From a checkpoint of a small transformer trained on Wikipedia.
Size: 25 layers, width 384, 6 heads of 64, MLP 1024 SwiGLU, vocabulary 8192, 106M parameters.
Architecture: RMSNorm before each block, rotary positions, no biases in attention or MLP, tied embeddings, hashed n-gram embeddings, an embedding shortcut, learned residual scales.
Training: a variant of Adam for these matrices, 8960 steps.
Each number is 200 + 20 x the weight over its row's rms, rounded and kept within 0 to 999. Layers, rows and columns count from 0. The size before them is the row's rms in percent of the matrix's.

# layer 13 attention query, 384x384, rms 0.0826, rows 251-255, columns 192-383
109,180,189,219,198,202,168,194,201,184,194,221,211,239,230,171,205,215,216,225,210,177,186,193,229,190,182,221,237,217,196,211,189,228,204,204,185,206,184,210,229,200,189,217,152,185,193,203,216,205,174,198,193,192,192,167,221,188,174,150,192,196,200,192,182,166,174,163,195,200,203,211,224,183,172,225,216,211,194,163,227,180,229,216,195,197,223,177,208,186,196,211,196,182,221,194,224,190,180,212,182,227,203,173,208,182,202,186,171,171,221,184,184,196,218,176,208,174,158,200,192,182,210,238,254,220,183,220,189,226,198,230,234,226,165,236,209,185,205,204,136,166,177,192,204,175,225,177,205,212,210,192,184,182,210,202,181,163,211,188,221,209,189,165,190,206,223,186,193,220,231,205,173,227,222,225,199,197,200,188,195,187,191,231,194,192,238,242,246,218,195,219,193
084,177,196,221,215,205,204,192,237,197,209,225,219,233,197,201,172,198,209,199,174,211,183,190,172,158,197,196,167,195,156,220,164,212,179,201,195,196,195,203,214,188,210,186,193,202,174,218,227,235,173,207,192,205,206,208,183,191,220,133,190,202,184,177,188,166,207,193,222,213,204,227,198,233,170,193,235,226,200,180,217,209,214,193,211,192,138,223,165,198,189,217,167,203,198,219,207,188,193,220,199,208,220,188,244,203,190,183,233,172,198,189,218,225,240,180,178,187,181,162,195,218,189,229,221,183,223,193,183,223,208,198,220,178,222,202,211,186,220,186,143,147,180,196,208,187,200,194,200,196,187,177,180,196,165,182,216,172,223,209,217,180,185,181,229,229,245,204,199,212,202,222,191,224,220,197,195,210,203,199,212,180,207,198,183,242,181,177,234,240,200,228,190
099,226,231,223,231,208,190,198,202,180,204,202,190,247,198,231,207,191,196,191,166,199,200,202,225,213,205,198,178,167,179,215,178,189,169,193,191,228,219,212,184,206,208,174,183,218,169,218,266,189,188,200,185,204,188,197,195,168,207,194,166,188,204,216,201,185,208,174,237,192,238,190,209,168,193,219,211,189,209,185,239,235,204,181,193,184,205,209,194,220,170,210,195,199,185,234,220,175,191,207,193,188,197,206,205,191,230,196,220,213,202,230,199,200,228,187,190,195,192,172,176,169,187,246,189,208,203,205,193,151,239,200,229,229,190,197,217,179,199,166,197,219,191,166,232,192,213,171,201,228,202,194,189,194,157,165,198,218,245,195,218,180,136,164,201,200,193,196,226,212,211,190,176,228,170,188,178,196,191,171,220,192,221,233,195,203,196,197,223,199,199,240,167
098,176,192,182,194,160,170,214,191,203,219,233,213,188,207,168,225,199,168,200,227,200,184,173,200,191,171,211,245,237,267,197,170,253,232,193,196,185,201,185,211,217,183,228,175,187,194,212,210,209,196,195,226,191,193,185,218,183,212,173,185,191,189,186,190,181,191,190,182,208,191,198,220,197,223,213,196,197,201,181,203,175,207,216,189,213,225,195,208,180,206,198,232,220,270,227,224,230,205,220,171,227,192,211,198,171,182,174,179,205,214,192,212,187,227,187,180,200,178,202,225,187,212,192,216,178,194,203,202,222,176,220,198,215,180,193,198,223,205,228,181,197,172,200,174,178,222,192,213,189,173,196,214,210,223,205,174,161,181,223,152,213,231,167,213,194,214,192,166,201,209,201,192,213,183,187,191,215,185,195,215,244,217,200,199,203,214,200,246,196,219,194,212
096,210,196,179,201,226,211,213,231,194,189,155,211,164,215,204,183,214,192,216,211,204,197,187,179,191,223,207,197,209,180,182,233,172,200,206,217,198,204,218,208,181,204,244,223,214,215,213,144,205,214,219,201,204,181,214,215,233,189,225,228,185,202,209,212,207,203,236,181,200,181,192,183,221,210,166,189,194,215,233,179,168,231,227,204,188,190,194,212,181,233,154,213,224,183,176,166,221,207,197,228,211,222,194,184,199,214,212,209,165,202,183,198,187,153,206,230,229,201,217,237,217,219,185,201,178,206,210,196,229,183,185,192,181,227,190,182,203,194,225,201,215,205,217,178,214,178,205,181,212,229,236,208,233,192,242,208,194,169,182,213,178,219,261,198,203,178,179,215,164,168,188,236,151,202,222,200,190,215,222,202,209,176,190,225,196,201,196,166,198,219,163,247
# layer 13 attention key, 384x384, rms 0.0819, rows 251-255, columns 192-383
117,209,187,176,244,189,174,228,230,218,201,236,212,168,145,207,213,157,167,200,231,204,212,204,185,235,208,210,183,216,223,174,194,230,223,219,218,166,214,223,201,240,175,191,199,208,237,211,201,193,212,194,247,203,210,183,197,221,176,158,181,207,184,200,193,159,210,179,201,213,214,231,204,199,204,210,218,200,183,196,183,199,205,175,190,199,239,164,192,216,183,168,226,205,174,216,193,208,198,218,177,185,203,197,189,212,191,202,216,155,207,221,194,187,214,192,198,206,215,176,210,194,159,195,197,208,189,192,199,189,173,228,220,174,223,197,188,242,212,203,185,209,217,235,211,188,179,211,184,191,202,231,219,225,186,190,198,193,194,199,189,218,187,210,183,220,179,181,201,191,203,181,183,180,194,240,202,194,197,228,183,214,190,179,218,250,187,219,209,208,183,185,196
094,198,175,211,193,188,182,210,213,201,234,200,201,210,184,198,187,213,187,153,188,254,218,179,159,221,192,219,196,209,213,212,190,213,245,196,192,176,188,195,182,220,204,224,194,251,174,226,189,175,215,202,189,204,259,238,176,198,195,204,164,211,216,204,198,180,191,192,226,197,224,227,204,205,213,182,181,172,201,206,191,223,209,219,185,229,189,171,209,194,174,205,205,200,184,206,196,192,208,200,211,172,203,194,225,220,176,202,173,173,212,210,176,204,225,207,206,228,217,194,237,201,193,214,219,223,215,199,216,189,212,158,198,194,207,188,184,219,180,181,199,189,221,184,214,214,188,217,216,206,238,199,208,225,171,220,212,207,162,214,215,212,162,217,182,202,194,228,213,188,190,175,183,204,225,181,219,197,187,186,164,159,193,189,218,209,186,208,202,172,243,201,218
123,218,198,183,249,177,192,187,201,210,263,204,171,199,194,226,210,198,235,171,187,171,192,192,187,253,170,197,191,205,207,189,188,241,226,205,201,189,188,208,216,214,151,185,202,204,232,201,214,190,204,191,201,203,210,209,188,186,183,184,167,191,191,165,188,186,180,161,177,208,228,196,215,206,212,229,214,162,186,202,189,194,204,186,180,214,243,181,168,214,196,173,197,179,195,177,212,209,188,197,196,207,207,212,209,193,202,209,225,216,220,180,194,200,219,182,214,192,213,179,179,187,192,217,182,212,245,215,169,194,223,220,183,197,197,180,170,170,230,238,201,195,211,192,168,167,177,202,217,169,196,205,228,197,234,218,187,172,172,203,189,234,200,175,214,203,193,208,205,188,170,150,177,157,209,203,240,222,192,226,256,203,191,183,170,226,208,228,203,187,169,237,178
120,239,237,216,202,236,166,232,214,217,188,194,205,169,183,192,214,179,171,192,221,213,213,195,196,173,253,192,190,176,233,227,223,185,226,185,230,193,182,187,205,203,183,195,223,196,190,218,195,236,205,193,210,204,228,152,183,220,224,200,196,213,184,191,222,210,226,206,210,211,200,230,202,198,203,213,161,221,240,221,195,221,200,203,241,207,140,205,197,220,163,229,194,198,170,212,166,190,203,221,216,174,209,223,197,221,200,204,200,163,203,214,183,213,170,209,186,208,216,206,204,192,206,198,207,191,176,180,207,174,149,182,226,151,220,251,249,233,189,165,220,222,215,209,196,207,204,209,190,217,220,186,216,205,214,181,207,209,236,230,220,182,177,218,171,215,210,172,189,194,199,234,196,221,168,213,177,222,203,176,172,209,180,167,221,199,187,207,194,198,179,186,171
104,197,222,219,164,230,221,180,217,181,168,196,205,237,228,182,218,205,199,223,213,211,170,194,232,168,199,171,202,206,183,217,211,172,159,177,174,198,212,204,193,199,232,214,194,193,188,198,194,180,202,185,176,187,191,204,222,207,228,217,272,199,215,222,220,194,206,265,216,175,166,192,193,191,193,147,213,236,200,194,238,188,173,185,210,197,208,218,187,173,215,235,202,205,212,199,213,221,208,169,182,228,199,187,206,170,192,164,163,180,180,212,232,190,181,195,193,193,190,209,210,218,215,199,191,198,174,203,194,199,190,211,201,237,189,186,204,213,157,182,166,212,196,173,215,236,214,181,201,198,189,188,205,193,183,195,211,170,220,184,193,173,206,208,202,213,199,192,198,208,221,228,203,214,193,214,177,193,206,177,167,196,223,236,218,190,217,209,193,208,213,182,200
# layer 13 attention value, 384x384, rms 0.0757, rows 192-205, columns 192-383
093,176,189,212,212,180,191,194,188,200,193,212,184,252,233,239,234,230,197,206,217,164,160,188,197,182,217,196,210,227,176,173,211,182,205,215,217,192,190,220,187,181,192,205,202,201,206,170,214,211,199,192,210,186,180,188,200,183,195,222,181,219,210,225,219,196,224,166,213,184,210,205,162,188,230,182,181,197,201,210,208,196,207,148,226,140,207,219,198,199,183,211,203,216,169,196,217,178,187,209,235,198,195,227,178,224,160,136,159,190,223,191,190,203,187,194,195,183,194,186,194,212,194,183,206,222,194,222,191,224,203,194,189,202,177,199,157,177,224,232,200,209,192,200,190,211,188,216,166,167,215,183,210,167,240,176,207,198,230,247,222,192,192,194,175,195,196,232,254,221,203,216,175,213,230,228,223,204,206,201,204,213,198,197,184,183,224,218,149,194,187,224,181
072,211,217,195,178,253,197,177,226,216,179,217,207,161,199,197,150,175,184,211,197,191,227,217,164,201,192,216,192,191,222,185,240,188,166,200,202,157,211,213,177,230,196,210,216,198,174,214,223,210,193,224,230,207,182,186,193,197,221,212,224,241,183,206,197,178,198,236,218,185,204,208,200,191,202,214,183,220,221,186,195,236,193,178,194,184,188,215,213,204,191,193,196,175,197,203,190,260,181,208,231,166,220,225,236,197,214,197,208,191,220,213,232,188,206,233,193,226,229,218,214,198,184,210,191,222,169,203,208,189,186,204,189,187,214,194,200,240,223,179,209,209,211,179,183,205,187,208,201,186,190,202,195,161,219,183,217,204,190,179,181,178,191,245,233,185,225,203,214,200,203,215,198,183,234,192,217,171,199,208,189,192,191,193,191,207,200,158,231,205,179,171,219
091,183,181,228,179,187,200,159,187,172,206,239,200,195,207,180,209,186,168,210,207,182,174,170,230,195,196,241,198,194,187,187,190,183,197,237,192,181,222,220,194,242,183,223,210,193,212,202,220,186,176,184,204,167,206,182,224,186,183,179,189,188,179,223,206,218,196,195,163,176,203,169,199,176,185,202,218,204,204,173,207,238,200,170,209,155,226,182,201,210,195,187,194,195,234,196,214,193,212,192,222,232,202,176,207,198,211,172,156,224,176,214,161,222,181,199,191,194,167,204,227,191,196,176,191,197,188,235,239,194,222,241,180,190,210,200,161,207,193,212,217,210,201,188,189,207,204,206,181,222,171,195,192,165,229,193,194,193,226,172,195,199,189,185,221,184,200,169,212,187,238,210,181,192,184,197,188,183,161,197,200,201,220,214,172,192,183,196,215,223,209,187,192
065,193,190,216,207,222,194,191,203,224,190,208,213,215,226,216,202,219,212,203,189,221,172,199,200,188,189,171,214,205,203,214,185,209,215,203,213,219,207,181,225,188,207,202,200,184,198,215,167,201,206,215,174,204,254,237,203,175,200,201,204,174,227,205,202,215,191,167,212,203,202,216,132,214,199,182,184,219,193,221,219,189,194,208,210,208,192,191,223,184,204,198,204,197,180,200,198,144,203,186,189,237,194,190,193,230,178,176,189,194,188,180,199,204,219,199,234,161,233,167,198,210,208,190,219,201,223,187,211,205,237,169,206,200,222,207,201,205,177,209,202,194,181,212,204,200,200,196,210,173,222,192,235,208,186,218,219,200,208,219,200,232,214,189,165,182,226,218,199,202,200,198,182,218,195,183,197,209,208,184,192,197,213,159,203,205,169,217,158,164,203,218,169
073,200,200,224,179,196,239,230,182,214,188,211,201,176,199,212,162,182,195,208,211,239,242,208,190,187,202,208,185,186,190,184,206,191,153,200,184,183,163,225,195,186,205,190,215,201,219,184,201,201,226,183,231,203,181,187,207,199,194,191,187,222,194,224,231,159,187,237,192,172,209,200,214,224,231,202,210,182,212,190,169,205,191,240,160,143,188,192,212,207,199,197,196,208,220,217,185,204,204,211,221,201,185,223,210,175,229,199,188,209,185,205,237,240,231,213,210,203,189,167,182,205,196,221,181,204,174,205,203,210,180,189,219,243,190,196,173,190,194,202,190,200,181,184,192,205,198,180,181,232,155,209,185,212,227,181,190,186,176,189,200,212,205,233,223,214,189,199,190,186,198,192,227,204,197,186,206,208,230,199,212,175,195,200,219,198,229,155,219,208,199,203,213
097,187,185,247,198,164,232,167,200,178,221,249,214,197,227,215,214,189,188,185,216,200,184,208,242,200,220,202,197,226,204,190,197,164,186,216,216,195,192,239,176,241,159,208,190,169,219,149,197,223,206,161,243,165,195,233,213,176,207,165,186,202,181,213,206,205,219,208,191,176,192,186,168,175,217,180,194,219,206,203,214,207,248,159,187,157,211,187,211,205,206,203,219,184,217,206,200,197,191,214,213,234,188,179,209,213,192,175,180,204,197,225,190,211,194,223,188,173,180,210,224,202,228,200,214,201,194,204,234,203,199,231,201,210,202,214,193,196,234,195,208,203,219,201,206,218,219,173,162,183,188,200,189,180,214,206,193,185,197,151,216,196,190,195,225,180,190,202,205,244,235,220,196,186,222,223,186,172,181,191,171,205,206,202,159,199,196,202,197,207,219,178,215
090,207,196,215,210,187,244,231,159,202,149,206,176,191,200,201,196,174,198,231,194,172,216,213,181,146,173,208,212,192,171,171,222,179,168,235,203,202,171,201,241,187,188,189,203,188,232,183,199,192,206,195,214,196,152,218,197,183,206,227,199,198,208,185,222,189,206,216,186,224,226,218,218,196,221,212,213,218,207,162,226,204,181,221,197,208,189,201,178,208,174,200,214,209,227,220,181,181,172,209,209,203,188,252,202,176,219,196,222,203,197,206,208,236,213,199,230,195,207,206,186,215,186,216,165,238,194,180,208,225,200,201,194,210,196,186,205,202,203,218,169,202,187,170,228,229,196,176,171,180,188,229,194,201,210,202,210,203,239,191,202,199,195,226,193,189,217,219,190,224,188,244,217,195,236,216,186,201,209,200,210,212,186,216,211,199,247,222,211,186,201,225,178
091,227,178,184,209,196,241,223,207,201,181,198,179,195,183,198,206,183,211,187,177,229,191,209,197,219,198,189,194,188,219,172,173,213,201,197,174,221,186,176,209,194,194,180,200,224,207,179,172,237,197,198,189,214,170,204,198,242,179,200,199,182,215,167,194,218,215,194,212,231,197,168,221,211,194,214,237,194,205,215,224,182,160,203,155,265,215,202,181,205,215,163,195,175,222,189,184,227,207,197,166,202,160,210,192,190,202,233,248,226,226,185,210,221,196,172,238,228,195,210,207,210,197,231,177,197,230,194,185,207,232,180,188,188,191,191,219,200,198,212,181,173,221,217,199,193,208,225,214,205,216,181,204,229,168,222,191,214,186,194,184,224,193,205,193,208,194,230,188,182,147,194,214,194,197,203,207,181,224,189,205,189,183,179,217,204,224,185,197,203,199,190,200
078,200,204,185,204,226,181,176,226,215,185,209,210,156,204,221,215,184,187,234,235,191,226,191,184,186,218,234,176,207,201,195,212,202,163,194,211,171,207,246,190,246,159,233,211,181,208,207,228,150,193,215,210,196,195,188,194,184,212,190,242,210,200,253,187,188,204,202,214,171,194,213,196,181,170,201,192,172,219,219,196,231,221,165,191,175,201,217,188,202,177,191,200,205,188,209,197,272,178,213,230,177,234,200,212,202,185,177,200,163,221,200,202,219,193,233,186,172,176,188,199,192,199,201,173,225,173,219,216,194,157,220,195,199,206,191,185,218,215,180,177,229,195,171,161,191,156,197,158,191,224,218,170,170,213,167,221,196,182,208,190,166,188,209,204,194,205,181,230,230,207,210,194,189,197,203,180,201,199,206,199,206,187,221,210,186,224,196,208,213,191,182,232
093,199,191,207,190,155,200,214,182,199,216,162,204,206,204,192,188,225,190,167,174,187,235,210,171,199,190,204,197,195,196,189,225,209,203,250,182,207,177,213,224,235,262,179,211,229,214,233,227,184,204,202,202,182,185,189,228,159,223,219,178,229,182,192,214,194,198,217,187,202,200,194,277,243,205,235,243,217,200,200,172,222,210,235,179,196,188,177,201,198,199,206,191,244,184,215,224,205,211,189,176,208,221,191,207,199,246,205,224,215,226,217,185,218,207,184,200,228,151,185,205,194,205,210,190,171,208,190,199,203,192,197,213,229,162,211,223,180,188,188,211,224,189,209,191,185,216,183,216,206,163,192,186,186,215,185,189,210,160,174,183,220,215,221,177,232,236,201,202,169,205,171,204,194,185,203,208,193,198,202,223,201,197,189,202,218,193,206,204,228,202,206,185
074,207,188,210,195,183,188,244,166,205,187,198,170,237,218,231,188,207,198,197,181,198,176,229,187,197,178,181,235,193,195,203,177,207,206,213,203,232,200,176,228,170,232,198,199,215,196,216,194,139,223,200,170,240,208,195,201,196,215,230,187,188,200,166,198,210,177,182,196,215,193,187,220,227,225,217,192,221,198,193,206,199,207,232,213,196,181,197,200,181,189,198,210,214,187,205,220,141,212,193,212,219,203,214,195,193,217,209,212,188,195,197,150,201,210,161,225,190,221,201,209,193,204,248,184,194,225,208,199,210,237,179,198,195,211,201,210,181,155,196,191,189,211,201,212,208,223,182,232,218,208,210,208,222,186,208,192,220,204,225,192,175,205,205,126,195,229,206,205,179,191,215,197,230,172,204,173,201,201,222,224,204,195,200,210,208,206,221,212,197,213,236,180
095,202,154,210,215,154,214,247,184,211,198,206,192,221,221,192,219,197,213,222,204,193,183,225,210,191,215,183,196,208,181,209,207,212,167,213,214,225,208,212,210,198,194,164,192,207,206,161,205,161,221,193,198,212,164,208,224,205,199,172,175,178,187,180,227,220,185,173,194,225,227,197,205,223,194,211,236,200,178,203,198,185,198,210,192,207,204,193,185,199,220,142,197,178,196,218,191,188,221,216,188,235,171,211,179,209,220,227,216,195,213,192,165,253,232,178,205,223,185,183,221,214,236,250,204,203,225,205,212,213,205,204,169,184,179,179,182,177,203,228,196,179,215,199,206,190,224,181,191,244,196,203,154,235,185,206,145,188,176,207,197,181,172,169,206,209,215,193,181,196,152,200,220,201,207,197,183,212,227,202,226,200,242,210,200,210,240,196,177,207,208,230,191
092,192,192,177,232,218,174,181,221,193,189,212,218,196,209,186,191,216,181,188,207,195,198,169,213,191,225,213,234,195,221,229,212,198,204,198,200,201,246,163,189,220,200,212,223,192,221,227,206,189,237,230,202,207,185,196,218,202,190,189,209,169,232,207,183,213,177,177,220,207,154,216,204,185,165,183,168,193,184,173,158,202,185,157,192,209,194,217,178,196,184,180,227,175,201,204,202,221,231,203,240,212,188,203,176,222,194,223,204,198,189,198,220,210,179,183,210,166,221,217,225,178,176,191,197,202,193,220,203,184,240,215,209,169,225,194,193,234,195,225,211,196,198,201,200,193,176,225,247,202,214,184,193,204,209,197,229,208,174,182,212,178,199,215,183,226,181,202,180,194,150,214,158,202,192,188,187,170,205,217,178,196,177,185,194,202,181,177,160,229,192,172,220
079,225,243,225,206,183,169,200,229,196,174,214,198,221,197,204,213,207,195,175,211,231,201,204,179,196,191,174,189,207,229,197,171,221,239,204,213,215,170,169,207,203,219,220,205,182,200,239,204,203,206,190,190,220,209,213,188,196,188,233,190,217,226,189,236,205,198,180,210,188,162,166,170,208,197,182,188,215,183,193,215,206,193,224,230,207,185,204,191,185,198,187,207,189,177,197,220,164,182,212,204,193,197,213,211,196,174,197,203,196,182,231,215,163,198,176,224,173,225,223,186,161,174,186,192,155,222,188,189,201,242,164,190,212,211,234,171,167,179,182,207,228,190,205,206,198,202,202,200,173,241,191,249,205,217,180,203,232,227,203,195,216,213,198,165,182,207,236,196,201,196,186,170,208,186,192,202,219,216,207,174,196,184,187,223,197,183,202,227,151,189,209,175
# layer 13 attention output (transposed), 384x384, rms 0.0746, rows 192-204, columns 192-383
095,223,204,191,192,190,191,188,215,205,194,211,161,184,211,215,210,208,236,212,241,232,217,207,179,213,175,185,222,193,241,213,213,194,203,188,211,179,185,222,185,216,197,200,185,151,224,192,210,166,171,176,196,179,197,214,196,191,218,210,226,181,197,207,206,236,223,212,188,213,215,234,218,207,197,173,185,182,192,179,233,197,203,211,187,248,194,152,170,213,209,206,176,201,214,185,209,229,182,219,173,188,233,222,182,195,195,211,235,186,176,217,201,155,194,196,190,205,188,209,168,219,202,196,213,210,223,181,203,179,168,191,191,213,221,229,229,227,172,176,204,204,193,218,224,158,196,197,197,192,190,176,188,200,174,179,211,193,215,167,159,182,224,167,191,240,241,201,159,213,216,174,209,184,197,203,197,192,182,178,212,208,203,208,221,174,156,166,191,224,200,177,226
086,174,220,219,196,188,211,195,257,176,170,192,201,229,214,204,196,239,210,215,183,175,194,184,217,174,224,201,162,188,122,186,171,205,138,218,205,208,200,219,193,182,218,198,204,224,170,215,203,193,184,160,183,192,200,221,209,179,154,213,192,188,188,184,199,190,236,189,194,170,186,181,173,195,180,177,228,225,232,212,215,181,206,200,198,187,220,204,189,212,198,239,180,197,203,212,185,175,185,180,216,185,179,199,204,209,192,200,247,181,190,198,172,215,199,204,190,179,164,189,207,178,173,211,215,213,205,182,201,197,210,202,213,156,208,197,220,172,175,174,194,195,213,214,184,231,213,196,203,237,225,169,146,220,166,202,196,225,207,205,218,188,175,202,182,229,197,206,206,209,215,226,174,214,206,214,181,185,175,186,168,206,202,209,170,213,187,186,209,185,180,240,187
094,219,205,163,225,188,205,165,229,202,171,179,218,180,207,213,216,213,217,233,213,185,152,195,183,164,189,203,194,224,224,196,214,220,237,157,184,180,222,211,196,207,198,178,201,166,195,197,201,200,208,192,198,182,169,202,211,220,207,192,186,195,210,184,185,156,189,216,228,199,205,235,197,241,200,176,199,176,185,182,211,184,184,191,175,214,197,181,154,191,205,191,209,236,199,183,197,223,183,225,180,214,188,243,204,209,167,217,230,200,193,215,202,200,204,196,218,187,217,196,196,222,195,197,229,193,185,182,199,245,192,196,224,183,228,170,227,170,206,210,187,201,209,205,221,190,211,216,223,174,189,237,217,213,184,193,212,133,194,218,176,189,200,169,215,208,199,202,202,215,153,234,194,198,192,212,202,190,200,227,221,205,202,168,197,225,173,185,212,236,221,186,200
076,196,183,202,186,191,186,193,151,194,234,190,211,173,182,177,214,183,193,199,219,214,230,213,198,214,197,186,234,217,258,195,219,188,254,205,183,213,182,190,189,206,172,215,183,166,258,194,225,209,184,217,216,210,202,177,188,233,202,224,208,223,223,208,213,228,198,206,197,223,200,192,254,213,218,237,171,207,194,189,180,200,205,189,207,238,217,173,216,195,182,151,221,198,213,207,211,235,222,209,178,193,234,177,196,182,208,218,201,221,240,205,199,180,197,164,224,207,220,226,203,230,222,180,186,205,176,227,173,184,193,201,176,255,173,225,176,210,207,226,237,196,180,192,209,189,189,200,191,182,187,235,233,191,215,212,190,153,203,181,196,241,242,216,183,199,200,200,187,175,195,174,231,197,199,178,213,201,215,206,217,206,210,203,212,174,220,241,169,211,180,171,208
088,195,223,212,188,177,194,217,228,211,189,212,212,221,225,230,203,223,210,162,180,185,210,205,218,170,208,200,186,179,119,228,181,200,142,192,200,201,178,194,203,214,251,190,204,234,143,222,206,207,220,195,187,191,204,224,199,188,212,204,191,188,172,200,201,185,229,193,218,189,206,219,196,192,191,186,206,223,212,225,228,186,199,219,234,187,184,217,175,216,184,226,184,208,204,200,185,162,176,195,234,159,200,218,201,218,215,178,227,189,200,220,191,223,194,207,168,203,171,192,198,162,198,213,207,183,238,189,215,179,204,203,218,155,210,198,221,196,186,163,210,199,204,215,192,214,197,191,198,228,204,188,166,209,183,183,198,246,208,204,203,177,174,203,206,198,193,210,222,210,211,219,197,208,217,220,185,203,185,169,212,194,203,200,198,215,209,211,210,201,206,239,166
098,200,209,177,207,173,176,181,205,190,173,188,192,186,190,171,219,244,216,225,206,187,190,183,190,178,196,221,182,207,207,201,209,244,222,165,220,180,210,224,211,186,221,187,225,193,174,218,209,202,202,160,177,180,196,204,214,207,171,210,177,190,180,192,207,152,212,230,229,185,173,239,192,231,221,188,211,182,175,204,226,171,178,204,191,206,198,200,155,170,193,171,187,236,198,194,205,204,172,222,194,210,213,242,199,222,181,181,213,197,216,203,198,187,190,184,189,213,178,199,218,176,175,214,226,194,211,181,185,242,187,231,229,193,216,200,229,167,188,198,183,221,174,228,248,172,212,199,207,208,196,238,198,224,177,202,225,149,177,185,182,165,198,158,210,219,213,186,197,189,175,212,196,204,195,177,192,194,198,184,233,213,197,189,203,224,158,177,198,235,210,189,222
092,201,215,229,206,211,192,222,217,224,183,176,192,215,202,207,223,239,206,188,177,216,205,230,216,213,227,183,166,172,173,223,191,171,194,232,230,209,210,197,175,211,282,215,215,179,224,203,229,207,195,175,176,204,218,207,208,177,200,219,201,189,175,208,203,220,194,209,184,226,215,172,195,195,175,204,232,209,198,234,211,209,219,209,206,218,169,231,198,220,194,238,204,192,195,195,193,193,193,198,189,155,193,185,179,199,240,196,206,195,205,206,204,229,210,207,200,223,171,155,204,173,207,196,215,170,199,224,206,144,201,195,199,177,239,206,199,226,198,191,203,216,196,209,176,223,202,183,180,217,197,151,181,193,178,210,171,233,201,208,191,183,187,196,211,186,184,219,214,180,197,189,206,218,206,215,199,217,203,216,209,184,232,228,193,182,193,205,187,199,213,248,165
091,194,219,209,188,235,192,195,186,228,223,201,207,206,200,209,216,155,161,166,175,226,185,240,217,192,200,229,191,218,210,205,189,205,240,220,198,218,191,187,195,191,222,221,219,212,225,195,214,234,178,256,214,214,204,200,209,202,237,227,206,212,191,204,179,172,178,196,159,201,228,186,199,199,182,220,203,225,209,195,178,216,228,216,172,180,189,192,236,225,211,219,188,182,195,220,218,155,220,165,229,211,218,161,176,190,236,178,170,190,198,219,182,219,201,241,220,203,240,180,193,201,225,182,182,182,205,199,208,173,211,238,190,183,190,168,182,244,223,194,203,210,226,198,164,229,190,176,185,193,183,204,227,171,217,181,192,210,199,202,233,190,200,223,204,174,190,200,187,208,233,164,220,209,195,211,215,207,190,210,212,203,192,221,196,214,177,221,218,185,218,213,229
085,188,206,212,209,173,213,174,247,189,172,185,179,217,206,203,205,252,221,201,186,171,205,162,229,180,186,198,170,196,138,180,173,203,135,191,237,194,188,210,212,195,222,182,211,205,184,198,194,202,192,155,164,184,201,223,195,174,178,225,187,177,180,164,202,209,225,192,201,173,189,201,183,186,207,178,224,195,190,191,214,176,201,204,199,183,210,195,175,187,199,224,189,221,180,182,178,170,172,198,202,186,161,211,195,201,188,226,238,172,199,202,211,201,209,190,172,204,148,186,194,192,180,222,238,209,220,168,207,200,196,200,209,173,212,221,234,175,175,165,209,180,208,200,214,196,196,206,208,235,236,179,136,225,190,213,211,243,199,200,206,182,190,176,178,219,216,213,184,200,202,233,161,226,221,222,182,199,189,185,174,205,203,208,184,207,187,151,183,205,175,230,179
094,185,210,204,177,177,203,211,252,195,165,231,213,225,222,223,154,200,188,198,200,226,213,227,185,212,190,210,194,190,179,205,172,209,171,172,177,186,190,191,186,210,182,177,177,221,156,199,200,188,230,202,226,212,227,215,219,171,200,153,197,216,212,221,189,169,202,200,210,187,212,211,163,199,206,169,207,180,171,236,185,188,208,239,232,188,182,242,216,167,214,198,215,205,218,229,204,190,203,183,199,179,175,199,207,200,174,183,172,208,161,222,196,186,206,212,182,184,184,182,188,200,189,204,208,188,195,204,221,200,188,205,203,168,215,178,211,223,218,204,164,198,230,203,162,214,242,204,205,200,198,181,193,210,183,171,198,235,206,186,187,188,206,211,227,166,186,176,193,200,218,226,170,223,163,196,216,200,207,193,150,192,193,218,234,199,191,196,227,194,230,193,199
088,200,175,218,193,219,205,227,163,212,212,194,208,180,197,192,189,190,174,205,205,211,227,225,184,237,203,194,234,207,249,194,200,199,254,198,178,206,187,175,194,210,200,220,196,177,231,174,195,218,206,223,207,203,218,184,203,220,207,192,227,210,214,210,194,224,168,206,163,236,192,187,237,204,202,211,163,195,174,214,176,217,204,200,211,204,196,204,236,191,201,178,257,210,228,182,223,235,234,208,170,198,211,167,196,216,200,224,158,197,221,171,219,200,190,181,213,204,217,195,202,232,201,151,188,179,180,248,190,164,196,190,183,248,209,181,176,223,225,240,197,198,198,188,174,190,203,209,196,164,200,193,238,185,225,225,186,177,226,191,202,235,217,206,185,164,171,212,208,193,200,190,200,199,195,198,236,195,227,232,181,181,214,212,231,157,237,223,189,191,198,172,195
096,222,202,219,177,222,203,197,167,239,208,204,189,201,194,184,203,183,180,151,178,225,212,225,216,199,220,216,219,224,221,232,190,225,243,197,190,207,174,188,214,224,235,224,216,208,219,187,218,241,216,254,186,201,214,183,214,189,236,199,218,210,198,193,183,175,177,191,199,199,230,232,218,219,206,219,185,184,157,235,187,234,196,223,211,199,159,228,250,187,189,195,234,228,203,184,228,192,190,209,180,182,193,187,197,223,199,170,128,190,192,201,234,216,190,197,184,206,205,159,193,207,215,177,217,174,219,203,196,195,181,229,223,215,219,175,200,240,204,198,176,204,214,234,168,207,192,206,222,217,191,206,236,182,231,195,204,212,208,177,200,182,205,207,228,178,186,209,224,195,206,194,207,213,206,220,223,217,211,175,235,190,223,197,217,206,228,218,237,183,229,217,182
093,210,214,191,200,223,244,196,214,196,176,230,207,190,189,204,200,203,203,222,205,163,180,196,208,174,177,218,222,208,223,154,214,211,220,207,190,197,209,206,198,185,146,222,151,219,188,196,185,218,185,219,208,208,192,231,193,228,188,192,190,225,198,179,164,188,207,192,173,202,228,206,179,203,206,170,192,198,216,156,189,179,193,194,191,206,180,167,212,204,233,192,207,191,223,197,196,180,197,155,200,242,220,183,226,184,213,218,219,185,205,185,182,202,186,231,242,200,222,235,188,250,209,168,205,197,186,198,243,204,216,188,210,172,193,189,201,173,188,182,210,216,230,211,184,221,219,187,151,202,219,242,212,211,215,223,197,141,224,193,233,228,213,197,205,204,193,217,189,198,225,208,191,161,211,189,244,211,188,205,206,183,192,216,158,265,230,195,223,177,198,192,221